python train.py --n_layer=11 --d_model=448 --n_head=7 --n_kv_head=7 --head_dim=64 --attn_scale=0.125 --optimizer="soap_variant" --lr=0.0036 --warmup_steps=200 --final_lr_fraction=0.0 --batch_tokens=[131072, 262144, 524288, 1048576]
Each number is 128 + 24 x the weight over the matrix's rms, rounded and kept within 0 to 255. Layers, rows and columns count from 0. Numbers have three digits each.

# layer 8 MLP up, 2688x448, rms 0.0822, rows 1591-1653, columns 0-111
118126140101094110099133140152086129122106142130153151143133100149113134126139162109129125140165129113126082107075127082155150139090135137160126158170142115109156143152135132163137118134140093149077136139112121140141111138121132114110111124152149117117099127166129138142118121134089116120125128081156123169088130101118123187146120097117
154138139121137152107109167162161126139146121114105130119127076154126168139147129139123158138118106124139146122141127122144146171108123140105130137138126155153096151126142107150129141159133147085134098081154134098160153143162115164109095122136109113121094133094046126123158129174056125129141131149171136081084126110126160151132128062085
132098118078142110138104095156125122102118094114102131087183095111077180104122123118149129103101170125125130143097142103143126121082116146136169144138147082090093162147169165122118090148146134106110143108097154144126109095088106162145162133088165138144116120107152176122157120132124174129116172117122161169104107153117162121143123146100
130119117132124146081113101133130130095085144113103109142160127117143125099138174166167156107149124152105124094089088129125087126137136093131143136147130152104135091139138091126126135146125147173135146112129116120124086112118080110152119094137107109133137122121182120104113096092167129146108149113166057131139107163144140098101117108122
117149115127154099117097102124127154115167090122175131095062141111089123118150158153088140116118141086127158162157129118148138132096147112108136124129126120122149131117062132148136115128133089114103121092139147158180116131141187123099130153161111128173108147169132158125147122069121091114158104102122168116148133122156123109136139154133
169096175140139137136094129101133095140109141121145143126150088083119126106107123105142135118121065136139143112097132119126167168134116128131167132092158126123169115125113127104091126129136173159132142149094123156148123107134122155109148096120128103136117121110085118113152078164116097102126064128107149138131093175148109109134119110169
101135131127150140094126124095163117110104126099111093122194121125100097155108131162146102140135119093107125154074108109130118084131134115148110128148174150116115122131162138101118148135129180098132092118152124162155144101072139116139123118089135129130113119154164112110103116128139134147143157160142124114176141141130116158123124132132
116113120089123131118113137108128122151133120177132137118132123119132140147126115105144137107129119148151108114149132109128115124156116140115145112153108131111120097135141181122155156096117147135120134126131107164152154107120123162135119163135145169135131130124123163152126134136108123095109133111131103101129104074119124152107125134129
138136111146103123146137133082086177127122134154134126119202115107158120092093099122128130143108113169139077095157107100134129104123120135147127127095097110120119113099120172102093131166137101131131135133126127135119127141151125163124134130153156124139163128146160132147112118149088100149140196164162144134141131109112155122169107126128
133091096129117129135142108140114100104095101159124108096127158099142105122141128181176089094082058142158127124134105152094120111116102114080131145125107044107145109126128101173102126113161126116130118136132116131124204071109113099097108119135110144122142130134145144181127102141116111115096122090125131186136108135088149150106085121088
108144114139159110132107147119149101122145126087080112146132128141115138116113117139143150164114130155144147137138146125130131169156169139079122110129127138154139066102127150086147113118117107125149126122125117146134107149134106104106111152120140071158144139113160090137114142115115140101142146126113103105128115155136147129146131108156
134173101098148158127080097096141127125146087093075116132099133157106139148157104123146116136159104118143118150113145128119152139127132126131161109135151128119083110119155082135098127135146123085109099117166136137125100104090148112123133123110132130145130076174150123148122087164139114080132121063130160157104092131076140112137157157064
134148151087199177135111078129118102139101137154124111134169117162123131150157115139135147093135132105120145150139134117099116132157115094098175115105104143124142158150142179116141133145160160173103167120106099130106100139125125134166094186064087130146147093141140115144083122134177144102137139141071125113105138144146107156130104111139
134120084141115095104170164118122130148122069131122154116147092151101152127109161113152111121115146163088119160129152152128145176123135132144097141118152133142127103130142148125153115102107096113100133126159113103127110154126096159180107143101101114102075176153162112121104103098109088137073137089151115115137106150159099133166176114098
108137164175115112125131111139145125125167129155141109141165123140139127147091087144157099166134150133114117127130096158155123109108133154104097137151091107113091131119133111143101130133094116112151097107103106098165087137120158163112165111114116106124116107129141146156117118154120173159166133100133112166125087144120106096136157104085
189139108126166153089120109160176086134136159112138117122113127141104144120126128128127175111129161134180154112150115125094127154138138121129155123126131176173111111153125165168100112132089132099112087121130102150136112110119143092132123073121059123106160131165170133148166151142101120162152135128120163125135140113118147109153127127151
155160138112088131106116130130127107051135184153118106166114166103117145077124137094102112142125099133158124144135111146103125135133110123099086130124133138150119106130136171141147131115147100138097117152167151152144118124097112120115152153116172125131138120105154107124128121124147136141117122159099123138136090128064139146115100159139
149138103166108105153111152098147145150137110158124126094141118094120144099125131132097123114146123114108127140104125143132141118177118140112096116130151123143137114116128125185159079120096102131106119106105116166091134153112099106123140158140084122118132120130134097125127112101131118152144120126134124181122155147078138115147123102136
136140099152149086116119129132111064118146144131104110089140127157151143110142105157129121104111107154141116180140119138129141145122176149167138151108114141177117105134072123167136105150111164099108095144122129109157132103143137140091121086154106170112100105173134167075124132098134133194135095081104128132137129115186169137135160112144
107094121184093125165112073127133127158116146173113127130121123168114162096101131125093114097119110157197165123076160121159141118097104140109127136113164123144163130129145124107180118112140143182125155101116126120143100127151169133082159130149145133163141110165107108145086132145120106158116143151145180129123122140088163099138154120182
150159113120136138088118099103121137148137151131122140134115114104162176139111127100133126155118150147118167124123169164146153118145158125140084114135117096098131119123140094139115100101140137166088119140129146100138069177113098088133118141129151130129186129179147109127162123142108126097118091108124105131170129141103136127137109150109
175093108123129096156087096160144085105131117106131097118169142123088093172106105127152095125126113136117130124119180122105129096105139142148159095084140160152141166128093108150135113123120146140152180146093171123131127148117158080118187118113091144178102135133168148124119157096130099133088137165123100114133143105135127134156115147130
133155151135127144139107127148123150123144110131109115162127113076124122151099137109128093107063144117174109144168116164118170155101097107152153114097115133142164123112131125155095143146132118106142176149124094106106069131175139122147134190151128152126122104130133142136131148124134143122111174168163132160177145153092133070072154074128
158187129138121120168142098136106134161098120171153088142128156115100151143137161120146193116138119137093144146109116165137155109134157116158150112118120157138070109120075108158166105118133108163104153048131153086152103141127147111131160155136105137155096110127132136141118094137139125126142164108087142213128119125121138147093145116133
128136147163111113160120063139125086107124135122120174118122153124139139136143106149163108140174146139138089098127114129106112126106091125164122133098091064137118134157112108133133090151142123121108119157125141126161103056142117131143129139126130147156089103144094189096145128086108129125091116143096113120149144182167151079106134132103
111108142127154145183136125107105127120089100137139119169136115112145150096117157137115096131101147125122140144109158167196105159103158137135145125131144113123124161139108150192079125122169113157123165155127145120080112098142127128160130128142130126169081064144138160091116144144169095126102121110139162112159114175106080135131129144117
177136125179152097115120100142133139148119133133123135104160129097105147134149085148098124099090134122118101125151125128179110120105159114104160121096153145115121118112135127156153127159096097120111140136104128086107139090104100116155147111128144156134130110179134135146107134096130122118107093184145164161138122155115109164141114110139
119085157135106120158138120151152156120102139104105161154135123145123113162110127121145155159141149112127129118165127174113123137130141121157171147138114093098102134149125106118166138114095145065112092119083087112162114130166133075086177119122130119147118139104091138145160137117127100106130095131106082150143162126116154101149135166125
104087149134169112125112127115123144107157187098084101131085147136116155097080138149107138143165157121144144138164116127152149107148121174167084134150115125135145111135119145102104096109156098152125135126097139103167162122091131127116145164139111098115102101098144128148095128164167164138137136117115112147135115133120136137102113158155
144120124077101150122078123115153186138123115164110115171168120102146107132098107110108164136134103077075128133140169095108117171159133155153121111101108129105143137104154158120096109133141123146158112140128111124125128187115164107101150152150074139113135167110153101159094141172137151129122131143130157195104106085145094127169161172076
139160142136116145154144127119110133125102111149138099128112136121125144154147128103129152096118130103135113102147130132121178132164130106130117092138155152129140127142118112105125114122111167144149122102145139137148162120178101097143096088120162152123100103123100146114145132140130165121094121128151126139125071116117128103132114114138
110127140134128120122138164085094126152154152118140101098145116142150122121120140137110088096107132111149127073139117163100124143152157155089124123123145131129118131086111064131119102149140109119113130122109140111136124117175138141157167114135112182092137114124144161095149142122155132126134130140163084119116103129125112163112140133110
147104131123144137104138075133102167124143159102109117157186118110071091115139141097145155128162133141103142097057090132118166122107126140124108173121144119106140119128134142121121133147092081132109172111101144116141113140095162146121146146171105134083120122111131110167171175159087154145095099133113134145119142153133138123141116118148
148081146113167123125131092142145081118131162149137114146104158098115168132145103135159145194126130111119068097153139104149122109131147157164162123087151105134098097104107131143142092121146119148089129142142123136155107113134119124145133129146151112118143127127128158120150115110114116143136100123144191121139105097167167139137181111109
124139136112183102143104126130152128199094157102147107110107145146137137116165108157093103066119138155105144194138140142138141160105121108144160088131140122124126134162145101105108122158077127073125114105117145105118164131125135121070141076126142083149123114127152133115124142102107139145148127164139125151108127135152144107148112103100
131134141147139099206115141120145114145109132150125133141152118147166141099132193119171159120161079111143172127109088104164116123176131129056148122149100128155096111115114116140162125123094119110138129121163076138111154130160148106119175062132126134149140125108130111155079110121143131136140105098079134116135135130150110166200152138092
121110152094130104152112124097133129128134135124119105150135120082114107121132111110100165123112123132170119138120108149111135096104142141105126139100082086147147076103135137115154119174120130164108138140132142116119098146177116084099114191096126130134176153119139151111115122134124190151120216114149152149138135106140164137098115107121
152118108181126116186119123118102184089163157138136122154106054132143147132124110123122099106147094085114130134101119130126140124095110126097121133135097126139154121112116126152150112162129148108146174107099120111124164109119138120118086147130146113142138147116140137149107162086115115175170143130100136149114129163145073137138146147147
109109102163175106125134170087176142102155094134108111132135126097122157178167129106077118132140154159159170139116147095112140149146120167132169152130125145138077138150130103155123099124135148135121125170187112108139135130101134169176125114111040077093074162162168085121091147158137129120100118083205128137114164104107125103163131135140
174170102123161126131142117111118132122147137102098112141147136140103135129119146095131125124158145147100128114142100127166147089113106120120101138103111110114162151144109136117104107133135106140150116131125124142158148154175100111106133128121098108125119099129146132127094160134109182141136090094174084130125122140114137124098131123139
145102127116159152127080112153177135172114109166089116148118149130157098150167133174083152127137158132110117088096108098152107121147149138173162153088132085130121133116152094101128132080141099139133117126096127137149120099152163130121130123164144092120129118094151125091165150115088106151128096099126105104142092119061100111104139117069
130113158129179117136086133063168145152139110131075108090175108143118194167114155125106112127090153093145144076093146132175136147096114148148099147101130102128097144151145113093119143141099138108128128126123118115124125101138155080135133134127153115116122146147137134122098127095152138133131089145136129133110153088149125107105121135125
127142164081117149117141167107104119132188158114173127147152144095143085113156133103124131067141166113094174143111137146142157130136101102137131106141122173154137164142112113137089131089130114145135109104132137107076122090120121095123154108089108128122125185148125190089118115131114168114099096126116133112153159140164132107099166162127
122128121136146167157125161132128147144172109142122142092150098129133123156085136102103120117142149130133144153129137159111133116100110155155099144121124127123150152131136121160145113125125132124122135106124091091147137105123084114120154127104144111130159146141133161155144137153129138144158162115126130125150104107130143137148149110150
132106138111138112156085120104158151133099107108090152109154148148166099124112138121129136088110127148156108099122172085141172130144137136108098080147080151164121139113121176169135100131122119119132092125126123109130091183130090056173095111110154125117098121137174128155124073087145146128123107140124107120112095070125152154186147122138
126141157162112122096137143122169173160124143149093167129103098097098133139142168139167118147150143115108098130110117119104139150158185122088133110088133137136120111135141085108119115099106137142162087174113142131109084173128136144123127163143143141141148112111134141077144105151169145156130149134128124155139118106086116107162126105122
115088111151114141146129094140107116137148143118135092140124117103117103136153137116104130110143173111128115094132131112128127103148136124143134104126103115120115120148102131149152131111180123130119108112134194090108139140147103101128120121110128147095139140130148152147134098159158129124090190144147112118125117126077157132168141159091
100128144165139130121156142141107127127136114130131103125104137111134103124150105108132159121130141125139138091113100133113155148137095119164116113160094106115130103154098144144127141143146153100099120132081125097102144121135160151172123168156146143175124160117112159105129131131140091133123104107123125089103127090144106139135147106142
148174114138145102128108117147130078130152115100156122077156131130100136115174111102090122130120154132136204138140143128175112113080134146083135161117132103158086142131133108146114139126153079131112136131164138110154121104111119152128122120098166137143094146143117140120147123095146145130138186137105147097159126105138110111141136120148
136109114140121170116123124106144125089117094110156134112132148118131098140125103174164124117156081137121159095100113179148159137140127123128123125089103126115138136095092148121132129118093110120151108097121119136110134112106110118145111093115127096178091135125147170098103080125118155091121123110081130100169160115102114124126134139082
135074139132134141126138135169119120126102135162136144099149131149107124145146120116119154097110147092120137113100138152102111122090129088172118087151129111151160074146130118094113181163109120119124101136145156113105116094137140096143161136102116132135134151090133126161104130139115128166113130102095146164150104104107147094113096143155
134124104132133127145135132141121120135132151153127100140148143141107100131136184100150111115147135141114152112106122144109130128144154107113095116127116136179156143159177150159123106123165154155117187149141124096133156092131097120129143107110169060102125166143161118154144091109129131153124132131098106102138129129116138122130150117075
089128106140109091142159132125146116148129140143088154125118125140145118143183139138150117136108136126162148125125128121130119118126130126108110130180103141117098110138134191096125154131135101088131116153131155158121150142114138108113129134169149121159169120142142099134112147118136124119143127140172102133115153189119124129116152103100
097143161129132138159118129138152128123153167084142129168123114148112105107130105099167109121164123158116127107153096112068153125127104163205133143099107108072120109088129129097143122145149124137147123143148148160183133136125078110116124134117101095139119120131111139155147099186115113134127145087137180143070133150173103102134128168127
120103124073182176165082108167130142080185087106173148136184174191140098097113199127100126118121132110125122064135160177160157125122150137163159157101120117140091168130162154157115145127121079107097130126121188128115134145127130114142094108075116126110119146159153116123136146115109134135127093160125145106126136154114147109171153137067
146158113118143137122125141083115157118152202113113137123169118132158112207136126165148093100138090131115177125126138149123168123097121166100108106079125143125098103141135146112174141130119191105127139155096128133143150099115129134110162094179144142135150073098101120112140119115118099117111114122156109145112124112153182122139118157120
125139161145145081113152115140124139120127073097137121092094139131124149115134155132137111109143125162127148155092142126136086128120116134183180087088116094115122102112130134145121120116124156153086141100134138120118097112103150174118134128144158107065166155155095135102123182161150071153144100100091131152130124145108093112112143081102
098141137090145103147136103151100168090123126133123092126102165099136159119125185108078121124101129150106145108129111135139134106146125092090126146113091129137152119158148146146107147078157133097126129123098157122108129122155123119121125109111161111098104128138080107147162145124129108119100123124123099131145137160136136122133150101105
093142151151149170095134140147122148126118145139086086135138158117101095125114158110128099150131149140090084089130136116138133145154078134128144126154137164164102138139115146160139130126109108118131159130142144145134117133128112107168151100166163116130108125120114123111132084128113118129145115155120115124125152109140158092153152093101
139094116079140110159076089153139147126137128126125134132168169102139119159130138151134139120140110113117141131108149120137148123133089108140117098094143099153106089121108128111148154141189102134149149119104135120135121118134139132122152153088128121142155156120106172119130114136129093128138137131122185123133137143149113149121102119088
150135124096132104134093119136132132134175121139137099129155130170147093094160149139147146159140148152121138142157113114146095111133110123126129112140121097142140149124147122142145121099112143087095108153110109141120089106095131154119121134098112123116115153135137169135111142131127141142131118105083144144124138141146143154137173132085
095132146100153128153077102137124090085171134102166119126121140075109114139137152146109206148169125154136133110123129087120134146125178116130180090177136120168109131117107150121134137156110107134104150115132116173130094119108104096142133116082138102084105119109115147137126126125127102107116152107102108102099110106158127081173116118137
131129116141128111143157155111142091172106102112115142158102114149128089107104126158098124148128087105115118157151095182129108077143110143163077113091117156089141151117140141080114061099177105170114122133133149121175140149127150078142138134121135145129122142127148135152104151105123108094121146097119113102137148139099177111122127125120
# layer 8 MLP down (transposed), 2688x448, rms 0.0917, rows 1591-1652, columns 0-111
104098162138148123181135087091137104142116140140133123158137131110139154125082137141136122133067111132114129140152152180152093182143108102132098125151153104109182158102108122130135112145117132141157155136093154125120067119144117096122140120108121109149137136188113133125105170084141131092094129130136101123098100110136099149126198135159
149117126134119199103143138139140114138124125100152081147149148101162136114182160089158093137156147133115130104149149126126131146105138147147135153145153114127133125086196155121144112138173159125120119145153126131102147111103138147111106172090129122134107128122126134154121145137148112136126145140097150108111127091131144171155133134111
113133133148123112162123126136108144134127137141140141173142110120167084115119119163112139183136125099155126112170097149122135140157128128155147117136116131134130131117103084128145145152079111162136116120106137103143123123155167165111130137127131155109158121139141119122139133150103102094129120144110111109153129138128138138107114133152
119157142180088116098137160112120143128120126089125193136140106122148111085136189134121121141115133107140169164133140077157120177141143139154179133120069205129118170150153117171100100116096198119080064118145120155129127103145101107136129129138118140124095165126136148173145151133131173060129116154164140150148128100156126182154155164130
151122120132130160132159161128092120120100133135084074135122192134135146118142121122141101157142126123172150116108135081107151095122117143184098140141125167135131119099147090115154147143090126129108127173157109115117138125130092063171124137137107145159090196128116129179115166094122105110114102125147110122107155155154129092092172170140
119130124124102095094110100146144119137114123129115108148112103101129124148115125170140122122141129132125091131149125118176131152161118127118123085176155107151130128136149140129143125145131139127132145136131121145135129147094188130131122137120114118094115109088113147118113146113130138144173149133167102124117145074120120162132098116115
174112136108142134147142119167146164141150127147084167144104165118130115131159124151146141160131149184128106084133087103089089111114120061103151139115134131105132116090102120138068098159149099123136130104110108089109116134151171120124136145142155144101178136164065122099143149153188139167114162105098137124120137145094126076136169149127
145125144104145160120128127121122124095112155126113109122170163110079123154166145144129117136149131146130138135113164128118145152153160095129131127151187137139158149129157103097122128145133107141189159129133121139135102123135154086111146108148114104154098134133122148167159147133140128160116117147145133140151161126150127124140157115102
109131124138144150125122104174177110122173144102141135144120124139132099147113163136126124116139131128118151146109162141122117150117140154121146155099121135117141111137093104133167088129121116141121150081135144105168108140111127096172117144131106126128118164119089112146127161134173157157120124096078106148093094172109104116088138162139
083097161120152142145124101160126105153129087150133121167121108092095135162177135159125109112061155170110167140139153106109125124133169121151117140110127131121119141099152125129117131169119100139163130164121192117092116184121097110102151127150179154137135155165162152129156101161163124115141116138145110120150126190128149095132099136132
198138143090113136162108166130163187132127128165177141137154128119134140141127145157143163117145156126145109103135125148155136097128086107134136133153162154108145159118141152149124134141136139114168125164121155108138128164156122152206174120147143174102130123131112156055144036155146094144147120169081125135124141101109095146115116143097
118124140136115141089164117095117100182135153177114127151136108147126114121059112129127099126152127119131175189142150078097101114126132165065146152151091116135176151118097121139124157112135127170130111141139176137121117162130101152139149131145121104149116113121138142108165108108126126138099123086124112142128139131136139124146092123163
125140111110102139127135173107168153138158133102130151136097142121155117130161109118112102153146180094123111121149101081172192154119139131113120142081167125120161092062122131133141157111166139110122175137144121129167109136106132158098135108149164119183135132098090175125159113082167146186106096158165136122163155115140138138137110118140
097159132070112108121167119154117139096130125138137113151130141162199068119143111133156108105110120094123184183115136088153111162169169121151106120145105173136138158151115132102117116148088129130149129143089112110091115141145154168119104132115172131114163085139127191165130126164204159119162136153132133139122185111144184101159145194143
135152115125116153102140130077134147131109145140143151151074127121130132118146137141157122132119133121143151144127151140116105127108150127130156130143127147147133087128146114169133118102113103155117136139118121135116176112136106133149126143134145122128128143163138134159108151160127109151095101144155161140135133106153154138127098152083
084141135101145095131092146103125148156113123130144147142129116122139108115147167131140099122135113135110129126118151168141094122127114087084135114116136126154115137087151118087129103121095132130139121161139136090127129140163107112121126173149176171139131089145105077062127158141150086118126131144118138108121119155161121118143124105127
139103128145164114166134126150099125153117142124163129078118121144146142136106131152113136133165112124137126144174114140142136138136110141088130132092171087107124118141140121137108159136130126152120132157126147110106164140119164107141147139145125122144133081130110168108143106096080095136143109098155106127131136147129136138113124125128
108134112099136164142144120112124135110109141174121137152133156142130142151128116133174126138144157118166186117158125134144126128155105139131128165140162128136134121155220111124111098126101143147155127144150155184117134106150111174106114126115131144122138133169139135140157123192078117140142169154147171150113141140164160148129138142117
121157130122127115139138159145133150188100158117135096104155162133108106147137143165132124080158145117120123111168158083143100129110153119108166121173130141118100077093143131132132132109144135145086195151148148186145121081094125131113105155157127118088165125173180115100159138138153169125140122122144162106128133164099097120141106092127
127166116099137136136143175154101112103133138133151114106143127050145084080117142121090167173135188069148125109136175110144163132176100153135089123199123097160109122078121139136111110144147143174155145134165136135131138101128123093092129115154143050120133165182154141098110137132142158089160058164083120163138106158167144148139121142088
109123145175131141108144138149128112105114114119109123146134115127144120135120138141153151096131136115130088168138140154130100124112103116141169176140127143149154135153130133091149134149118107144151084144159117100138166124137155109145159122094083120156114111093147122157089157115120125144134134182096148101149136121145104125148131093108
107157133142109131147175127115136128140181120158114116141103158113165166124124134126113129111126126131145138161144091160122148137141153122166154157121122149090132162127131126110125113099123114138106146098113106098124089156134115136151137116121147117151104172168100134090107114106129134148143141107128095158141123121105146131104104109106
126182108160147141112160156124098113139130116098099127147114139130129104159094080115170115171144136156133081173115160142160114135151183090135149113128102150110166139110107171078095104144140084115127139129199134169135125169107141189105140086113127091163166077089106166116077132126160081107165159119127151061098133107133101147168118129156
119135119174097130071151217085166134155162106120126124127133127149155091167086128132130144140138135163144134137129112149148135115096114093126118125131116151132140091146138122124120122138137137125134118160133134137160094111089167134156132147147127133162134135113104147176122170158150154094100114143151112107180095108131123166118139156134
134135145100110130120144166120107158163151162124115144145083161122101142145106116082127145139101123163099131139145124101183134139114151178117135125141137144084114157105156089120138122140088164135156132122145123183117122173162123099116137133133121092119181112137116112165111114139146111155127132146165099117148133121120108144133207110146
129156139065097138127125140090181120095149133137128135110131097182134188073115125155127163080116158107126139131152101138133189105128168158100162160100144101137162138157127130155137132100111128154146095099133121136131157136109114126153149091103121152127139141086176087089090129096160135160096115112121117087146113152141134108145113131108
128137134096173132149140152145129130106099118102107133156133113175162112153110125121192144129129129132145115184130135157139130162123118133125087117147109113064109088113122115143098106090130154154143115119149112100130111152116137112113128145136113104105131116127135134143148124126146133179131083091151115170118108110125102087160112099141
129143112063129135092160135156143122121111116132152119109121160103134132144157103144072112127162100134130129172119126131142151076130124129107125118141146174162140128096113124167123155127138102134088091134146106107156146136152115123131103127139136150143081151166157114121113127113112099139104158115134139132113126108124146137122100125169
138169119124102126140148129132150154168117117095142170115130146127172081156129128111151128144125125116130162114093156092141137163077167092114164112114133119127136091152139129131121116157119126130111118136130096145097124107146119140120145105124178152134093121158108128082154115109126125125115151175136161119124157158120115148088136139117
137168108155162112168140094145121122119164143109138144077124100109106122159173163098123087087143109131119128149085107153145145112097112113136146105138150134120148129159131153103134112069093138091115142131095127115097138128114092131113117116077115131155152090127162142138126151081123127113106113111102139107110123133106140128122085131121
111146121099090096098142143156123083092162158143129131106128123133137157116147138153170156136154131129120145117084137140130108137114129150108130162153120099127098142088188106134125116123151142110130128127150139143112122116131130102143129125116138114098124095128160122183126149106098118115176126109088162143102133121147131163141094132104
142155135143145089169104116114199136119149146120083107133123165123134182136148129162106146147145124115132134123089111111146112173155116098153099150103129115159151133151148168157151142153112160149173125148142117123135129118136150116138095095127166122138074110127134150156117090145102161130128096104124140137136099145122163135117137145136
148089123142161119143144133128129126140128115122126144121087119119142107171128150099117155145126094185126157154156130138129145142168117127146140154133136148149118126129125136122135141128145152163154126127127128112112146113110126123176155134126126159138103178134147151106097079162114123101145169129178139151118122108085071119106160111106
122150116137104124125112139125105145143124169102104134121151115095107173101101137159120124144178132098143188128117157111121141158138139122127134164154083102133140094131150151130067145164138129133085099142130122112151115124136151131125109100122149154149109115145095165145109133175127109118114172173087143131120134167108121125104149149103
093141167144116145124145136144057164106151121138097160167125149130160156071081118109183128126129144129092113113077118107092106140128109111142148123110125135129131166103138169144141098152128076128108156164152140123130171149166157132124126149112075139100139167130146166114135125148135096145134176157099157092142152101095123154142114113165
119132143099117134124160144116099107128146139124110121152114136149137112135140138096145136125137117142129151165134168120110124117091142103132130141102131151102139111166110115127107137121138159117102114145150151097139157144135134116153122118150150136115139121155131148132122083165099127107148133145124086151085180135179190163151156155157
120116141161141142165148103133089097106125110121184129086130117117160139146114108105137137117109118120094109136143108087105114133132100130103158122155124182164096156167110116160130101072149154147158103162079161169148168095097131135125105167140124142165127110198147171130103141168105150092104102140180125125147071138148128114126131137145
097114142089115094143114114139131145137140106128158131123137129138119130136184114140125126117146111119094148128137162106142121085126079134149161131169142099086152156135162111131125096164104198139128114115107121146153146128121187118120115110139110144146148158123114085131157102145140132150131125112141208146123141141140149142119137120160
092197143109132125120086114117124139140096128098131170143176158143101112092148113144148185145104095114105105084128138154104125139084137085146104123075124170151123134138138106122135125146139125157146121090121118172120090129149142079097146143168172173056112103138127131160152128070154174134137122172111137133146059129146115132095176098111
175119121141130141137096164100111140082166143156128173157129163130145066134142133165110121157140136133120129118112162127093146104134161180128180182165127139160103131119133135086149141161176093112159121155178111114103119140118095134095151109117087158137132147111115102147090117160146125110095180136074162112122131137145125122182132136112
104151126136133116119115113093096101086150113104171100121158108155150141142104111116136122122152111147119124151130105103129156154156105118111158077132117148137129134112127145163134131146162155150126135149151122128114144152113096136120123103098108147124140120109107134136088120107113164148092160104114131146115191166137193139109158148169
136151081150109108103104106174109088100149141136144143152097161128142102124110077114131116132167123204077109147140093114094114098122153106121120117132146168144193092115112123168135128119107124175134142107117137080108152168107095168130149129132102149126129136129096111124193121164094125151115147145131127075115112132156126131176167114189
149159138119137148153125131082134184136086186140127092170117173098147175131124054077146096125149156149111114140131104105161101142126114139137126134163127131130177132194190142151122125114156104128131154154147090184119124119089131101127150187114096099107166133108112103122132113168126124118094128157111144108087164147184116094115145166098
120179167159092133098116089125135115105095157149127115174110138148126110117135097124125123130157157130147114132116141104121106158186170143101164109101141133090123149138186149129087131136143106142136117162123148164127133100149145147162137122138135143130091136130106131115132170113151128133115122144143095166122179177140135156109161132117
163122123120104166090136113153139148141133069133110082162093167149121125145125106150149106146124127092078109146163116103154066102128135126131147152138152100108134084117133092123125141091090142129131079124139115197108152118123089149150108141105146114141130161147135126135092119105138116149105143146115108134129173126141139119152119147099
147134103120115136095100154124123123116134115168154113136140105149150184087138130099105125103135131140156135145191132203166084161110126135161085173143129110100149139149193134153128180099145182148136154138113125150139134119113145154120110181139124092143113159132099175183155104149111120114129092090130122164133134194148138130134147176143
135215128166123152120127149107129138133143136130119131112119142125122128112103140171103101110133162128102157180149139146160111140115104191130091134110141142117153139140130145119171118153122118138128149123118127117187098133158158123132109131165138142145187128165125143069130166153103161099135062158097157119117129105168109130144134121177
108129139147145102163145146119131135125144156182115145144137155117132151116127123167149108187118123107143146122125158130119145123137162097149125116144150121112156130111103071130162152166158103132134121140114089169123132149149119132135134127151186168130117132137140105092135140156130103141124133142142132118095128117109135136119133175117
112136150163144125090127110145107131093093148136127113135136144155147160116138116139158131117110110076139105091103138105106127137151118147137143143172106121141099117132095123160138124140093109152133152122136146154122139155163125124122122119119119136150152199159135109146109115118139129145147085116145172152108106104116151153118138149128
128148103137138091131149159150101106173140153170091135123120127097114120118104153104117089123109151132135151141116135127127097126109139137146154084121158098157077131139141086116107091140106129130105179138127161121130139120111161142167156135125144164110131118130130126147152124129114152114109167152156129169071112139120131132149123113130
097125121176160168121120111121160124085120118179117099133115146146112155152119130120131125142126153149138126087103129109137158142154125169113110138116149112154134158172121186127104112165120153134137131140171172115149133110132118113144131114168130161136145116141120167140137127133122121112150107167124128137177132151143108146112146154104
070150155173113126123130159125149132122158075098146143095135139125127130142123154106134087101138094148132114153098109100133111120123126140205134118147148153139128143099092181142129136130122110162185135127189131168129127121134119116133132162083085131151192126180096143084109116103168136188126165131132172069121126131102175152142148096146
120128088094129143121151124142134144120151103124159169139132109143112119136134103128147136127115127116145168109124127117162127137123106150129127133134120156143115105153141127133130132127104127154136173124105166113132113169131171147120138125118150142156119152139125154164122157167137135121107117151119159158112105154168094113135132101134
115099126102119085109152093091097119098128111120157122078162114127148134111150173136098170147103132097147109142094123133185098136139127104050145105151123144145110102151138118118106142123106124122126114121100123077088159090123150125137131143109148149136121125126152141101105133077150109107119108091109110149159113118099131133111105103134
128198109123116097117182153173119127144091146122131111147142123116173147125139098170145137117144139105151107122114116097098136132114153099136146120107120098103159088108116151141093142088071070141124172117102145105160109168128148129119122184153128167165168130112151145064157128115125131180167119136138174103133130095170127141130122100145
153142194130117093153160155158115129133124121152116143180125166123070107138120114150125123118076136134131123117156113113155148160111129157108120128127172156116124140135097120128109129144100137145157093133111112107137103154092120144111100162091115113118111147096145157163090104116174172140143121103110130151153119157151148176155116125081
102142125166110127124085123101129127116105163115121139152132142131121095125136121113141134183153154150117111097123092150114152145134130126147123169150132130094131098093135147109152127116119113099125125116116129136170117114170108145135112152134094150198142086103106139110166144139149152104081181178127156114142164115175103138081123144141
146111116135089118083146128107133081123131127119148149169123161141115136127135116126166120132149163136154168176158162164126150140127135126127160162137148144171184151140126103128156141137126149150102168180118115124119135109141126111147139132158084094171168142090153169146120082139111095145151142140102087136143134126075130148172163145145
106127110137128138133151167133116107133131113109156125159144136152135138092155160088138109140112156116100194161135129136091112148117171120100080136105103152139123124134134103097138165149097156148104114133143171148150146151109158106106119101119096156163145132142142081153133138112143137118142140116151111115143136132133127124151084146104
131135140137129153085134143099105137136108111140132174152110099141117119112159119121106147144144118128160107162106143139141139132103145153133129157119106160103151129123182125109142066096127149138117104112107106125115125142107136153123142105133109155153092118116128114154126159084114107157128128125113128132129125090117169123115147115154
151118180110169105133126163111134151133145139121118139183105119133100140193072149120089139130122111144170141161163117120117122157122131145142144119129183167114118136141144138105136088156161145136118112126166110113143139140095129132099116134091150107138153088100112128173125107159179112152144123104140111150136136142108127098115105103148
142120130140099129134170179136114139157100126117139127150120129118160145140113144149137105104118167125155124156153137141113124092148079147146152143113142106127151110121112103177109150130124162150151136157129179039156141132143154148141124109133093135109146136125152112095135114114126109143108122139122089124119141132121104175117131132153